config.toml
head_dim = 32
learning_rate = 0.00033
max_grad_norm = 0.5
Each number is 500 + 40 x the weight over the matrix's rms, rounded and kept within 0 to 999. Layers, rows and columns count from 0. Numbers have three digits each.

# up: layer 4 MLP up, 2368x896, rms 0.0191, rows 1067-1141, columns 392-447
# down: layer 4 MLP down (transposed), 2368x896, rms 0.0156, rows 1067-1141, columns 392-447
# gate: layer 4 MLP gate, 2368x896, rms 0.0202, rows 1068-1142, columns 392-447
up1067:464478551535495473500436507464479478512491514478497562543506537494529572511475564528528557512422495517516507455521495464437489519505481518575489491494472536439555503458
down1067:525510497428427472586576499486529511478556459500470475527490516477454525469487473456461525488509506581515496429497498529590495509544532467480576504487463481471501449463
gate1068:522490500569501478495491443546504454498505468519433492493516504446497515522479552503483473570446502488529451432486491470632511473436472494532466461494636451539507499501
up1068:547535485497499563529520529505505512494477487447446561544528455500437501521488555556534499567479493497521453458487455533578528514501531546580468470484540466456551495505
down1068:532515512554496513510535516473467546483470537540446558498475453591465492457549447537527442512410473530487482459464475538444502551552501454540518518505473508454483489432
gate1069:456469442431536514433530504484490483467505565420539478525461484506490508514451541443482531576492445506513493484483410494460461488449512498508484452544487434516462512503
up1069:440446547485535556517519458508437517490476560491530528532514512461492561520480467525490488492486553505462553458480458549451512425452543533553547485489571484476507461495
down1069:546555518430501507501485501534461505503439538545476527548514466512556479426470423532575528466522424496486471510459502511484502410464477486528496440474491511506484454512
gate1070:490507526478548487510501526506501446530524515528491506503474559506483451475538477523538538504538465495534500397499497443509508551509507462510474463508524523509490484510
up1070:548515431456533496441494465522471476569480525490507470599473497506512559533548532464518490445516510472468538592496556514487521455482523508450475510450519471511504519473
down1070:496501490478486476475515458470555482567539497557519473487537535495499581476512507445454490518547536461514535485514418502572516522524518576452492516560487444525540520451
gate1071:528521500521554445510485496459548532491531507534542434498466454529531548498522486542555464431510418523520520478485520465475446458495496421518485540517489533545502490498
up1071:545522472446535514498500476551516429491534579504439477548614518525543526550475482475462473520505498421525608526471430555551415519504495532518522543485513490500471519462
down1071:527456473489517414391480473541418494533486442464468508446483502537481524516481541467478470516528482546508454474524515455467526490518517506517470472452412450531558489530
gate1072:523498419517492421529539487536505491567514514559471495532571501530537492489482474464499529453543489552511516531483445508496517522496453517521446410563525498504470584440
up1072:508579516500525457485572424572489517509511544576511494576564414492576503479520480468491428535517548503457486452424516599487545518514498496451457472530507464561541512433
down1072:515510542513507527491487577547506470494513465418603521501531498477498544479521537380510510474527545476500554497435511469536561515567514433586530513462506494509447444512
gate1073:534537436519499483487499499448541508535471566504521499471525568467533490501488517519579475423470479500535483565547488484511471469465472449507528544422500476525491436484
up1073:569462462467462536444576545553564541542492516528535506570534552503467508571464569432469437527567477439495458528501543514563520556498472527464520436469567548531458468499
down1073:568522477493515538458508545513499481569495502515531468568587502568559503493459514448512469472531569500500503476528600488592560468505551528520507529440568449526491495480
gate1074:457473543521528532453558513489490514503511450504502462514507556459464455469508548497509557492468463497440480509539438560486509345528392556507487568454548574481520482545
up1074:551616511505476543481538458537499539592450544526440511470470546480424490506504514519497472500493505517536554513449440484566454515507529518498442500509498482511480408497
down1074:557479460517518503481483526482411563474447517519417495507534531485543507533513502413530501540511551527483533595500465605466562517496468448549514497478430497503527506479
gate1075:468536510426413498448544513476406573573454529515472516486550525514580473507552478511510566432484470448539564505562426517530443506486477494535442443504517619503490482557
up1075:506547550408475465519530420520432542475445457499490506538482525500557559468566499528475477463519520488501549476559530593449486458482529491511494536460442497491475512514
down1075:505500466515557501483441510511437480504504469468520547449470406489547508522453530535524508466534527464462446412502499526493535449515489542522427527484546438521479481487
gate1076:548520504523497449529508501444538504454493452520488480506477530530424568561563488466484479506516504529509489504527496492448500507519518506513486501553463499524456468544
up1076:483515442520518496526496475484480423534515539443539540512527497476520476426479467521536556513500464512557534500514511469504517570460507476536478500524437509494552561460
down1076:517498505500499502571510516576580562503543503520548495504550517501446574521556475508496512450448500483529482483606507522441599545531490494439497537478407540552467569511
gate1077:499481567435442502549458489503513474512463598427479525458556437495536509490517467531462529505459490514496461463492510527512533506521508499515518476477551476584488446532
up1077:473538436494513468510490531548432458468457531447555512480438519493513603498503487445508565417517518502432543535597532466540518464496578590544483508512519498526437513531
down1077:537477445528455514468525503493478520419501459536475485474482515483429480536565495462514584405560470484503563549516416527540557532519542534482512476444484511485510517500
gate1078:456475428479400457414572524466462504507513450545471580492514456549458458413580486543471502496494466390548513466471524552521572510429485527484406484510462559488542475495
up1078:516508487430494449454520525508523472487451550545477538550547478532477425461483507560501516488477483511514507378486479464546526474498497539467507478487596557497486411513
down1078:521539527533571487431465504511524452549547500503480385447477483486539438483488485576497490461451471527521518544477516479570416403503456504453525489535583587512493488481
gate1079:442494462517471520543618487512488529539547450523556563415513495503425522506476461583507473535472474534508475549504477495508504514463480488489487453463502519500514480466
up1079:532550373474508460507528528444510403423483529422503560442530477580477466518601494517522506554609422498510425544512492500578435487458573513494577436575468492547551549552
down1079:530502536547450573490429485527466469452435627507506553548516475532499508545514489491531498493417529532438504512480454515408466555510497487482516535476472455529482555492
gate1080:510475514490460464494558426509537516480516588498478534486570430556516475615402459472471552549472534462556461498497473474507457504514430542539515420523547474484504510481
up1080:518474500456529576548508598561504470492508456466563522482453496539460489445543515539512482585501442578457497494440494542490526503480526478498459545525470540475476599516
down1080:473471510526475455536487542511518506419453510481510534528484428473576487453476506475494502374420521485540516551492491518506480451463452490559568465577575497562537514454
gate1081:511551499514498522439516559424499473491493411455514534487521528542483504465608494489456424502518520452474465505459534439492515537519469487481508532525477578535456550530
up1081:502527523468483523510467503456484457452463441462442574502444545494465487543527481497578466510527480517433499475528471496446468525543483507494523493474530440446489590530
down1081:466509435431499511521481504520476472498539417520430485525450532443462531496560477507518523502542531418521492519478528483460472450495517510491541603410485464448540530492
gate1082:568544485467547459493520463481469563494488554535493495499527472504527481482518434497545485552439527488502482524565461506472473514458413519506535520468494480462507514445
up1082:447503503480514537612492521535399490493476535557582543483494498518438521491488497522561520557507439464527524553472483479527489393514498547495525489477493520533486536506
down1082:495539550473472468551483469546523553519504516543432455445464544484551541504467508486538508489401469539481526456573479536507570547499496479463519440442502492359512482551
gate1083:526437505509524438415518462490520484550515528533484523451461505543471472482490480509531490504514519514540487523476511488494521522469454509497438507545475553436497476503
up1083:500465496533498479490499550530530520562492478491545548494436500463499428476548444517505476582465474479555523495463532551494484466515523474537509496494461461467513546525
down1083:529506460478516516507489587489587464492484532518505533505528464481513481501470531529443420513436537532499557542460562560467517502472503446536530535484553420518484511544
gate1084:486603567535535503456498506509448541481442492572477534444516456486506507509467511504433481447516463482514464489458445363489523498461529519524435472485511465490498504519
up1084:508448470429491497466486560522603550505559514481524489532474462517505564537550486537465441484464525510507502552625480540523473554533461525439393513490529435457475518499
down1084:505533448432443484421522467566488487465556489438477515503475502548494538452525485526534536509524541511463596530542521550574504453522447462471538535462489470584507478474
gate1085:495507406454411497474413477362505515573459531509494479551506548485504460586530540473472545526471585480514501488456495417529480505504507495499573539534478592480495480499
up1085:529467465513497482497430514523491481602467494442545440523552541477515497477570567553522527480493521532531528455511481522537508468497537554497457554417564481440511546484
down1085:506454606502517448479516520550535446471464534463480471573467518567576446427519463528515469531479569478504551522479497515436400530522496574514505497523440502457593503508
gate1086:596512507485471479547505552436512581527455469497507502527481570509565494580466539521539512483432531536509507517508500467492513522478457481503491590510460455468490479507
up1086:532553498504568469481492504545506491456528488511518496516563508484495508494427508488512463453445520413528480531562525447535506466463509533552515533521510499482492500474
down1086:491525490551530500526483544459529511473479484503521520487485568561516484530493498502542551483465422526456543489532433509526482422486430506567549484500464461535542433558
gate1087:504586499420537551528477519445504510475419552459501528489485489478526495439547450471463525475399495491505538541562483491497553549444447502475488557474519426513410470539
up1087:548543606511514371446528498537556542553494458554515497446479560543385481459472475549486479463504563569510478535484476574448460490462532481500534502543501509568505489514
down1087:429547541466509389635501447541449523540558498530553468462439486506548507510527453471511555448499494479483502457552389473523558500593480559426452492536469407504521525479
gate1088:477499415483456492429547477411541458521563525518470515497525509557514516542510436524532524532555467566528534492542536534484484490545506549484560472482489516490498527462
up1088:487494498462519519537515523469528435483453527455470517514458490578486539462469512483518483519479486432526532500447517496480532534470465494485515543555505503480516408465
down1088:545471498497549493530526543523525551576424426523502493546467462566444493520512524528527488477460469485495541546528458543477467544496513532445506518557524467529469466521
gate1089:502503508504456458437517495509453595552521493543565503433553468509515481410479474531507558444514482504546480485534506429474555457430499461527472439386473519546460540464
up1089:493475528519441533438508455574449474482480530528495471483446553508533529573461497505512561573523553505480464557523462564555503510554552488478489521504524507550452512502
down1089:492419499525472551542556435495526517463504525494515492504549515487522460481482492583482447552546512531495462558440504474482501525554489447396486487500588545598488441538
gate1090:462532446517518448480391516443485543520465461512487527557521537553501486477526454482505457483526519497476548515435490501487493555506483462570477518494481448471528537483
up1090:551445449525545418539496506520584565510485524550532518548502532446561453478491453505518523453509537479412501539512472480541493509484608526552454554433585568464512536517
down1090:547477505550537521499501516516469517492503535526445487509567504458574475465430564461515498498527548489447428485460477475508492547504515541472458488498512499549482527546
gate1091:460514471554483549477494436493472504507458538427500415513423510484465499493451489473519518455437482454502473532525469520447543510575572548501478454503479513519474536530
up1091:544501499528421417517483522523531474553531449487539498513518547564444620483589558478465439561502498486557551462536505539523458574474601502478461496529489467542514460483
down1091:508510471489476497528480458495526472528527475468522514439486443527478518497540475522542508519507437486466574443604572549545494540554457537535469520571508558500493572570
gate1092:531520516518535482531508502468499481499563513505497467441495495524571504533574452530483585571518539395513473514410458558592472497466574442524470526601488518513498542506
up1092:455517507565477497505533515433449571482451470477445540546488519475517542579481462503482480568523501513515428510508494525573506477483535542496405488542515495494486463535
down1092:472572452466498512539533551451491553546432513494418465489490474547464507435577523529509550567438520437526482505472448532521517493460472524492450506501552464547505536501
gate1093:541427488495514503571564557545519488466504451433451607492397490474484465486509501544477525464576540492525499553583416484474483442463491524552494486567505511462505514540
up1093:527458571526575517524485502480511509567525508468519503498491469473433426572421572506444567402534500468457511478596428504490483414496546448463496510476541535500464488547
down1093:523469484520480503517547479517518522470594472506505474538482461470524526564457492562445502484594557504472556582530480479461547456468479475533425386504498530468528518498
gate1094:492526520486412488466438524493543507499532536471478463573576473526517528472505428504512474524461510518495498455503547489504529440455464428515522475509485483492479434458
up1094:452480528426545478486523492523473512513577482409527520464486512453488497482532494517471470460501522520532529490482508533465463487501420472517488486460483510519472526463
down1094:536422490461497514482536484442483496423467514447484540445519496492513467505491484537452466454577499501583490531469530525524434524557532520573488565499501516468540524527
gate1095:505488548491404520433535450515509529525484557464509455458442507473533474383551483531508484474472510495537481520510510572545495567480441512516498421496521535544477452470
up1095:535517461472529441485450564482404531525545441576511480523462470533443539499489467523567442518509462584454477528499480477450478558487498513537580500528531515489510579505
down1095:478477537495533479514478484422433562490507469447447500482424442481497542517432490536507545466444507544476541534517497471483485495486478483466513505485510528496523524498
gate1096:420453574549519576509477491414425424508466512542441455514459530525457514507556524501515524534524564496532531520447450497531518577540535442499520531525484524515463519477
up1096:510520475484533559532491551467577474445510466530537502485445501538607412418522496547455528477503471504517496574522510478460552520489541495455487480472585529518444582516
down1096:517496496509542520522438505531489472502490526538441476503524531512522392515503428510511470450574565573489575450539512509552539607529523620467545456467424516483542491529
gate1097:456467480532535533490449453451481492522463580505450475458504468526536524501441465474564501469468581514570493504559466522494517532471552527572526566512616521539411468479
up1097:518524484474467487527511453444396506455540500459488517510463476483529486462579523523413520481530459454522494497493578472530452481472457408483554455501478517470567564437
down1097:454554373477492437554520531471504544566434574463466550467503491486472494493397465430577470486488500541432519535532475509504502515500424525540502582510515475469482463561
gate1098:410531583496508583457448487502546513482520459483487511504530561470505558475526551526458531514532452481474531473492469572519438547521552421510529477473468498465455551440
up1098:503500515488463514446530524495488582538402452564472481490518493508449429446514503579547459435520492475506441544464460464484467508542515516486495463447507474466529514464
down1098:597492541493435539488473504468483521569477529523497421545561484493550482468452495502506495525573463513478501555435465480504472541548513481545496497472513502515560488485
gate1099:578521386472508531557570488471536528504488537507446448511537551495441489434492485470528468481487495524503465470587559482482515477440441535474487471545560502506532453503
up1099:431544556538516472564498514484475582477503488528526494504583504557516479516508439507527516474581453464447575492519567435500541499462535465530518587464512587500445495471
down1099:549520527469463451550526519520535422512432563541452514460553610437472457514479437502522491548497418461520460536457530491516512526463432448585447554494526516497469509525
gate1100:474551539432513471576529482544530571496492486554518434434564474550537517509529494508614494520475413455567426465532513491469566472517526569463532492459494456460516576540
up1100:481439591591518492501523462563431533453488475421515536464409422460524536468442438518511504509466506469497531465481521532526559565582468453554419552548463497508526519545
down1100:551529457527490475475470484513495482536473442479500474505556452483484525515509579521473576578507513486392502459452478564467490534404537424498503533543470505415494478493
gate1101:476494575539519518524529491525414451477477580510510451502527509475483501517504496471447533416409452536462448450580468476473524591517455510500468568495520503446490545618
up1101:473491492426533509488542506531497448499427523495502489469551490451448429491560588402539578465461512503551480467430504531493515459454557501511534463555487558444548485499
down1101:521466531477478521519498446478504482517541476452498490482486494540475518569456519556430492482443474554472531469480565439456557522509499527534432572516480498544514536577
gate1102:550581446494474445424440456512476466519491518491487483512583495456437507549516495432575541426527471410466503525579505477497483442492513511424512534458518464501487545538
up1102:510466495562523480508491532502511423520515500498486482468493535528465570595549417504460472502454528584510462495544503508551532537482453531521582472528506472500476510567
down1102:426485522484448519496506534538420519462491461547474482528441558505483467482429446441516495483460499489446515488522428526461532524442455529505502491498515545512506514411
gate1103:455491547449381531505471563394488538564477583493484508561414531479475546484533502472503589486492552486453525465486502493505434508450517479483561547509496567413537543520
up1103:467531527497453481601540468561507514534490514512454493507504511432407479503474487492524482511448507516583526490448523526486504469509466432434494520543473527466519459514
down1103:506541484539381546456481530522455445474428548531496513548447524595592545463468441521479544519474564504467540523490453470539536496475513479519531528531576432467521457506
gate1104:542531447474480483461498441506522506526491553465443469460507492443430464541506541472488475456451460501561583507447508538537507442507554484498479435514515556529499436514
up1104:487534494466419458498511434423494481462477500566501468582583499529519440516461488511499509538476444512434494499511514479513515482504455603483618490530537511521514535494
down1104:482497490512447496503485498468475503507522563472473449526537521557449521482479478514488485508486454509459564481506520494423535450529506507496513485550471487512503510499
gate1105:486524484479478461538514468500493606501527473504518509454471513502485427510492468478528438514435463536535496532544492504445448543511507474545500521502486449480511547524
up1105:476475529535455541545486481471484569440513525536521500482494498445479443542491524501503500470463462538588548512476502496504475535489516533502474496486498504479524554471
down1105:504472558508521554444493508546469537538451536490490477480539476527422491499522514486525506444485483432505495535475462453504498471493559526479518465446558544462516559472
gate1106:500521498491532434528551533539453487479528495537430480476540409511505481580477473558563460527516466488493477522579512544528440511484509556554535461495552497476530541411
up1106:513532449548468495513463468519473524487487478457464482478543465456376466510523529543574533440366534468495448456534497578506465526520564511473529509458555438484491489480
down1106:503512546527469498513466515515529483539471475554543475484459485517474517586519529527547528517558465497461575490544482495517581430541452475444592451522529466447508547462
gate1107:526466456546509523569526477476507454490590537402514474395552486393536482579444529568462476457511489499547477467589520561605526429528498470498576547468544477547406459482
up1107:537471492480582521507501571519542517537529487469495460548484468519449371469526460525478503445389494483470547529454463487487458523447511476439471502505496487515552421538
down1107:571488539480539453477618551535542534462525538484524484420468504485452460528495556432474450436474471518481508475476506484539454431454507496548522519541586507426581448515
gate1108:496486458587434421496545469511513488437506484515494525498508500475560557404447484566531451524572449477569534498504528466522564476533481410445529496474457484538538479523
up1108:505476400496535491591527480500464448493450492465484473543456582523496498603581530453478557556497490576492531544540494517565436493531528506524478512518542553483476522462
down1108:486515502525585551483505544488482491509556491559493486495455447427543503486478532466508515496527457452541455514515456516461515479547502471514557502533480443442516488370
gate1109:462530599502499526538537507553527532495451471526527571529447454531430525468483470519574499491494475478487445536497485539452486564591531479417565534405577468521491473506
up1109:514462483488453519489525483428491494468515554568513511431496584529426463545596479555480507578528503523546486529538491477522493510495488429450520422528543475455548540537
down1109:531514470568518450512514546463512512580491474507509466513521513503442561519524515511548446501500567486508493488468458514510464462481478513490488509515532417465552453486
gate1110:562549499486505538553496504510431400509524467426500473391626497510419522513614523485475474602426468452559504528472534512543520551517469465492546419467563490519562570436
up1110:492495519508550514497548476500548501469401413464505481543483526497475492483457486551548466476505432504542483515588496518503527518484563456513483571519466512489468471472
down1110:494522493484436480497528532487587521442461525497555537514461476424464493489485423519501448518552460506464533462570534552523506498493517466566455464513487502516492460469
gate1111:566497551420464533496453487563498413491524516458527497476532437548521483488548520449526500471465550505474537481431520470509617456511418433469490504566526490478521427479
up1111:487484467488474479561449459567476516484538507532559474447562500464513469423401502515541542465414497523528471504509519473487521450477469487476542432484542514503502442516
down1111:482427533509531497407476453509443527528522452496481517460561471561525452501473552539498442500478513469558426521449526547464532568452530521537479470527463545503421455518
gate1112:458502541499497569537421454502583448547582445508511463501543452490547529523473520525491502501498503454474562539471467513548485433480506518505516475516500526537466464490
up1112:465488455575519532524482510512483469472452458469529478452434498476503514549480490506458447488547544496484478444537520537572564474499504510528488512518507503458473507426
down1112:430482487504458517477455543479401532499422492511524526480476482414444435507526514493393431620518449517495544513499520491521513523555529497528545452528576502515539482510
gate1113:512514439503532495496517446534526561471548461565477419492521445520512472430376474553558456460459500504481399469502567397520552433502456516500457510514516506453497505500
up1113:499541508489493437438477472566488475519476542528490516490442434480505562491445553495517469426518498505525470535515477459496503470444476567511497540439531514519421536515
down1113:497527509502473468399447499452438500501484510546472444483498545498439491568511547493385459558495524535460495462523428483510429492412575534464573523452417471456523576492
gate1114:516508530498447454494521540525521433527423561456429481466508509423543486461482553506511480496478541502493580420482531485515513565407457483613559501596428548499484463500
up1114:514443518539493557474473541523559476542472472537509489480468476447486455542507481457567457381426437475517573473474491458522508499499473458494484533562606474472527538510
down1114:479561473551468592452469519497525490525514508498534578467450488489521531524506468599512483504488461480479483480481506466550560415549454533524508534477515498512464447502
gate1115:475538439469552482495567486472479510458535499407495524453532492472517436514561498493407568495463501494466474509550584475469520447483471523520499449438553561527457469560
up1115:509488523511497557511577455512509496497535493539495479507453502485504478494496505550546464501483526480479512482446447448502489519481555500530531489505511484519477512452
down1115:482443478503420573528524469508500478517434449467531514501468473484507524486525503484535481537477463549461497457535482479529483521454495507503547509529458476540485454522
gate1116:517479495534456462510516536500529519501516480442517491494517470564506473498549498527493515518562470450558557481485440543526503534515606512553497429452537502508511613523
up1116:510480559406499473402474562514471434507566564595501432452451423512470520494551497526487594504513510476486588583573518461469440548536468488513523504450443453506499501494
down1116:580578497514441601484432445451485491529501464523477447511399529463437456548500553551431539518480461444480584464547454496525478573525543520485494486448514508479506464463
gate1117:472529497443482584495600518512489516532466567558555489516530457576534421460431454499537525450479460507528520499481511493532500453447522463442484488410562515548495459469
up1117:507592504541474493592526454517519558532572459472434507500454529414531417398595467518493493480454504555553526474534482524525528552487527435470466487555511493480472542485
down1117:528453526507425534491518517556463522489465435519527521512494468499472590448521481515435426455490513508543483511529519531509560452576543479581519486534497531538486503500
gate1118:472538475497546554568578510552493507462548487500528469548493520524538485548557490440448507530520524515536541548455491479481465509524570506484436498458503543510521595492
up1118:452512521583551471534506483555447537480521475542497506447481521575554532501454519475522507542432502412521521457455434432498484519495535455554435476539529445530498460464
down1118:537470527452476529521478540493519438491490510517452576461498491423454495523500470510534488562518514474457429468487466517506546497496431457492474470510509518539511535467
gate1119:499458490470450487464529560478458516536548556539540433555569503492527477539569457506490485477549505501507466469528497527522530511466534457465530427601421564521544463552
up1119:463495471542413483478563432537512538507463457414594476442504488457593430513426500475495501511497479529511536473459502542500579468492510492459481508542480560512468520586
down1119:496459445545385493497443494540565473566485500487535502399472480494505534473460427485509554544529547537498547495511494569541477483477493549564538505524492421507500574521
gate1120:414542548465565442488568525432511491472485477498466505526487583475526509457544501505502534483473424505479556482478452510471492548500521495518510482557499534496489484532
up1120:496527470506513474523480431529480581524530419626473491482512551554567478529536466482494451567545557451528490482488489463516586491541403575548455427507534532515478518487
down1120:541516466501464500584544439495517500406504429535467512498547564515485560512455533455524539523500412510527433468474530467573514469466499523472533507528494493519485509525
gate1121:505444499410433478514548494537558489528516484521469484483532480506495549493511549544515440518477419487601498516489510499564505456526486507517554467545477513523462393498
up1121:505477523416447502481487515443440506552499475594462457599539459569421571530487547501532427525485447474528525535444511504518471506520527554554532482485489515466453442493
down1121:529529479512564536510470558418447490576504536504509517484487495501497516458472480524513456543531469506520490484516497447437454466472530498506498489439524473491496480458
gate1122:520516440523421451466571509534459520565463510495499487464528527559534429537401497501522493443388462502516456506560492486470526493523455506487519533487551528503467462456
up1122:502482448455587462580547454499502459516524533480411527588500535510504553447521501504498470517525472469513551472502483461555505550471476532509464427519444499470479483467
down1122:535493495530645530507531430502565481545512473492439484494531521502507486461548500441476507541536437480482508519514504426541447486503512548572471460482452503462496486521
gate1123:481524434472506487490558566574484490496559544418515404474592468513473557538461465472555479513507529487472500491466498545450489459526515514466480407480560494512544527507
up1123:529452530507497522481513532522504404534465547537578467498502491468486557505495554478405467466449463529523491561527530463486557480525415478461549537503506419514498485532
down1123:501476529560473597504538530526549433455492541493485506396461501587485619497539560460549480475495470493477445511562429485488511511555436474488469510503488436443483462465
gate1124:505540485508564468488526500528463499471479465567485472485454497523452485564501491532552445467491490515486464464579520458511450391568539492503533581429505472498507485468
up1124:507461485485515612511470602554408454517499496536485495474477542514436486467508547553518405513435464427466534481512526461486506549522482577439553505461521465452460443516
down1124:495497419477533458552540519500507532460553561563455501513524478541526494464452412484371452551422498480484440446462519513461561469469470523496461510469504500528482489503
gate1125:515545457490527406466502450447496519530543493516530439484560512487523444556529435489420523573492507506470499520521497474557446509382433484502560493501577478511514540500
up1125:549512503489452441491504497460491543504455510463501503505504463491434521559525516519535521484505508509483433509536508509465531449541523463512482475458443485492498488546
down1125:481556503481483451532517457478569535539451432515492502509508487522449513478544568468522567505487465488547499429533535503489475461493488519562526511503559544500415413599
gate1126:514481465496458443544486512447511466528505556487507505508511542507516504529568541460578538463529479505541488501512520537512522476542463478534514450470436496509543503487
up1126:506473493451469512428489468459539479530497513557500462429536524543539481485566491496557509425501568505507543539487541543499552528458494500518533455453486463541539480564
down1126:554617498536498508453543510511463500505462562494481533483429512532434562513455530519481475412455486484451516469474508534515470467552534506480558509512516438498513484399
gate1127:466506482510445514425525486416485547578505486496462509455475460513513488532492438544446521440497427510523467570468450495418548491585493475455535571508515564499476474501
up1127:481527483505496544462536493513476549516378552518531522458461504562560474548521519548497505499378480483533479519528452534508543456495501497494438550475447502441494519465
down1127:498500533454462514483555477511456557518514514433497485445509460503534534481524488578472474500488440507480461554529461504542557504487437529502499470508510465463514532468
gate1128:446509519513560480459470485484502525552552498515559447470486489472455465498441591511468466469504455475491507552513480500565538487456613546487550536510448543474465505429
up1128:534485534424538471478478505426595515508489462549546484536532493465481474489444591635544442483482472550448469498440488476556516485480599573480480550511458475446531534485
down1128:454501451496493492429456500471586554519484528488479506466557511437525523502433504483512449432460475468475467557445406525502505520411502519493546496537538490429509604458
gate1129:506590508465523489522587517572470483489495372559550545433545531508461462457433429509483551500528473481447449553515515538481523459510562440480452493525516432494478512448
up1129:487449483518522537426528485521542435474495503447473477520565527492491543392426485491530506513480501533546437500412535471541417532491512495485470489543532526475541489484
down1129:526544497505564444446436486465536519440506520432528479454557448441478492483532521532486443559431426533501545474500528420518469501538506486493485538509462527464512497498
gate1130:511457489528453470485559530628488455504516495505505489480505477524474494482424496496487520523540491492482454472552536591523536505523488427467472528464480497567440565545
up1130:477465480552502491558521544561549509476463465460470508518488532493530532457496510509533504426515502505498542488496495569500491513512441502489539450529496494525470532499
down1130:550505481566471513512438457415490509514469526531442564521523486512508528519560442464575550496496494536551551514483494507474469535448512450523573444478499422455512506495
gate1131:520519411525550467524501491513503524420481515422479466584573483471494452517544474477506528438522448500475478497432514532490416571470503528511467464587456426487525512454
up1131:537482483529527436515420502544420464549449535534470515486638478552450547516543409521549462437506540493548572539546521528506579462566436418526482545420477539467494502442
down1131:537522516526513509485558538524512526517485459498496444512479505489509527488442487471511570470533453537509516449501509483489494529543568441547517517429386495480489480505
gate1132:496504506490523580441491465488503447475496566448452488480457435474479499569501444544513553475520512535525453528502476478523500517510486473539592432527552473500505491482
up1132:492506559485570612414407511503493498575555510484509476534506539505555407434407503462540614516530465461502471528456525451507526487471540501553438517495516510484418358517
down1132:468566565481520554492473511540550537550558561473460491465511562418424440534519544520457500475505458496436495490511486490548498532473589530564462473502559494491535512493
gate1133:546492472492461485437497503509434456463511532487525446473552534499495501448528459541475533472539576517497418481539510491465479580536367513501494473585478488424516531523
up1133:527513385435439464521507478519503482462445497482535525505557440507496515467512477455438491470512532480484440603554570558450459455557494518432511513526470482429576561499
down1133:503557466491469418501522485498533517450527534467505520446480498508458514478473436549511468459588530482474473516542543469435477513467505479477559510489482461467557563516
gate1134:465529456458453469501449485507480519541481549545503499504465467499413515472609467519503539513454509454528564471471440534550501492470521494510513457497486511514480583547
up1134:569439498503493564479563468497502485508468527492517522458508530556531403455514433446511484457517488520540441496522491591490510505483492450565521558541481549543491484475
down1134:488528463444476441504535509427513567543500553519554526471591512561525527425550515506494476490484535485470459544451493519502429528520490532510533496526508504524439508478
gate1135:517529463496468507460518532476498484603475474554510486446446527464473475518452530529531484441533490487515523552489496484497526470397525478486447519505522533528511447515
up1135:516489483493455527468522480409479514493479463517495453443456586496539483516487577581529493508509492493501432504452463426514409518468525504498446511487454577479502428506
down1135:499505508438515445496495525398614537552466505552541529496549541461476473481485522595519490479540478494534495444477528502475510494467490498522511465499438508507504527528
gate1136:452528549486385525524475475443459497450501414491483492488555530529452478580482527455440558581515453473545527483447475463435459549510485516537466500572534555617504485524
up1136:465505555546435556467491425525498511522518420551526487546581560481572532560530461477532572554504469489505462474520428503500555529486514461482435560542456548498463513542
down1136:494429518524454547513517461437447548528470484562468464544503507504546498589511500522498486543510470508434437525540474436468471427479478544392449528490538535461511480508
gate1137:479512468405489469427539511460496549442444580522527543488446537547506459456481413515555569458493480455485521405469468487477487521530477509520531482530523478536462448546
up1137:568530484513434517582424502539564487473448482472464507541467475419443498499464480521513506550495479575474577563507542550525472604473559558510502465503557454436501581491
down1137:470497479579516438490532527532486470539448526498469480467478454536506498494508475503463515518454483512511554513493527467478504489504476456535559555435497515570507570526
gate1138:488474405467536487423499481552579539480522501425430438504435518505503505556475515469474495536439489535534493397524477559478430551444491536530532468498534459495436503462
up1138:531449501551528537502563496524541470456530474455502520447459501545450512438432478525509509588545456489502396467486461539534520512451496492455540449469543472522449581462
down1138:465446574507526531496493497508537519466489502539490460477476478565407465451452472545555514527439516521491500444455432527496526525499546461408410539527555497530511438487
gate1139:501506502558529524490547498491499479466546484488490469463511427483423483573472558488443494452497478482536439540490482551489508418442590550500559502568525514485441534435
up1139:605415464480433474528459468438505455410446573537452549479545500473458417461463505573516441483401511481558443542427529538515495486540483550378532455516537446547484540453
down1139:557548491483467426587490562500546543471477492407531488493534544400474447509405573540516540519513516473527487446494536557490508512535467471524568520548541522496570509534
gate1140:522462545511430537449546345520434510626519541477511479361502447489389568483447502411556518505542502579518442431497428497527542477507543536525485433595487589561482439447
up1140:463467423485465432490452575461461466481547534508405440585464489492569487510481511490516540486527456453474510504455475472563431541442491456505545501419534502537460517486
down1140:486434422536477543468445451413507494521511489500523570549551457497452565476566498390501496498499513440481546494517472510568427551504450475514549501435449441518465468483
gate1141:463486462532562476545529464555469474493582443412506482458489527518550479419466503529560484409433493413500510495522475511479501495538455486492480550512477501504442416474
up1141:459490584401458558502474455455483514492433579539469452493400523476495530561508467490507469507492436470454494580414542494493456480482535467488512546449601466536477468516
down1141:505510529503559473416531473485499449475497518499510520484454520498531563467468500595511499511515502520543587512532503447458461523466435433597475502508565483506496488526
gate1142:510515524414576563536574453536546487494590535536508528470497463483497426577496536471503539458559424514488493460493501525494505414500535573540497534443467424496431533531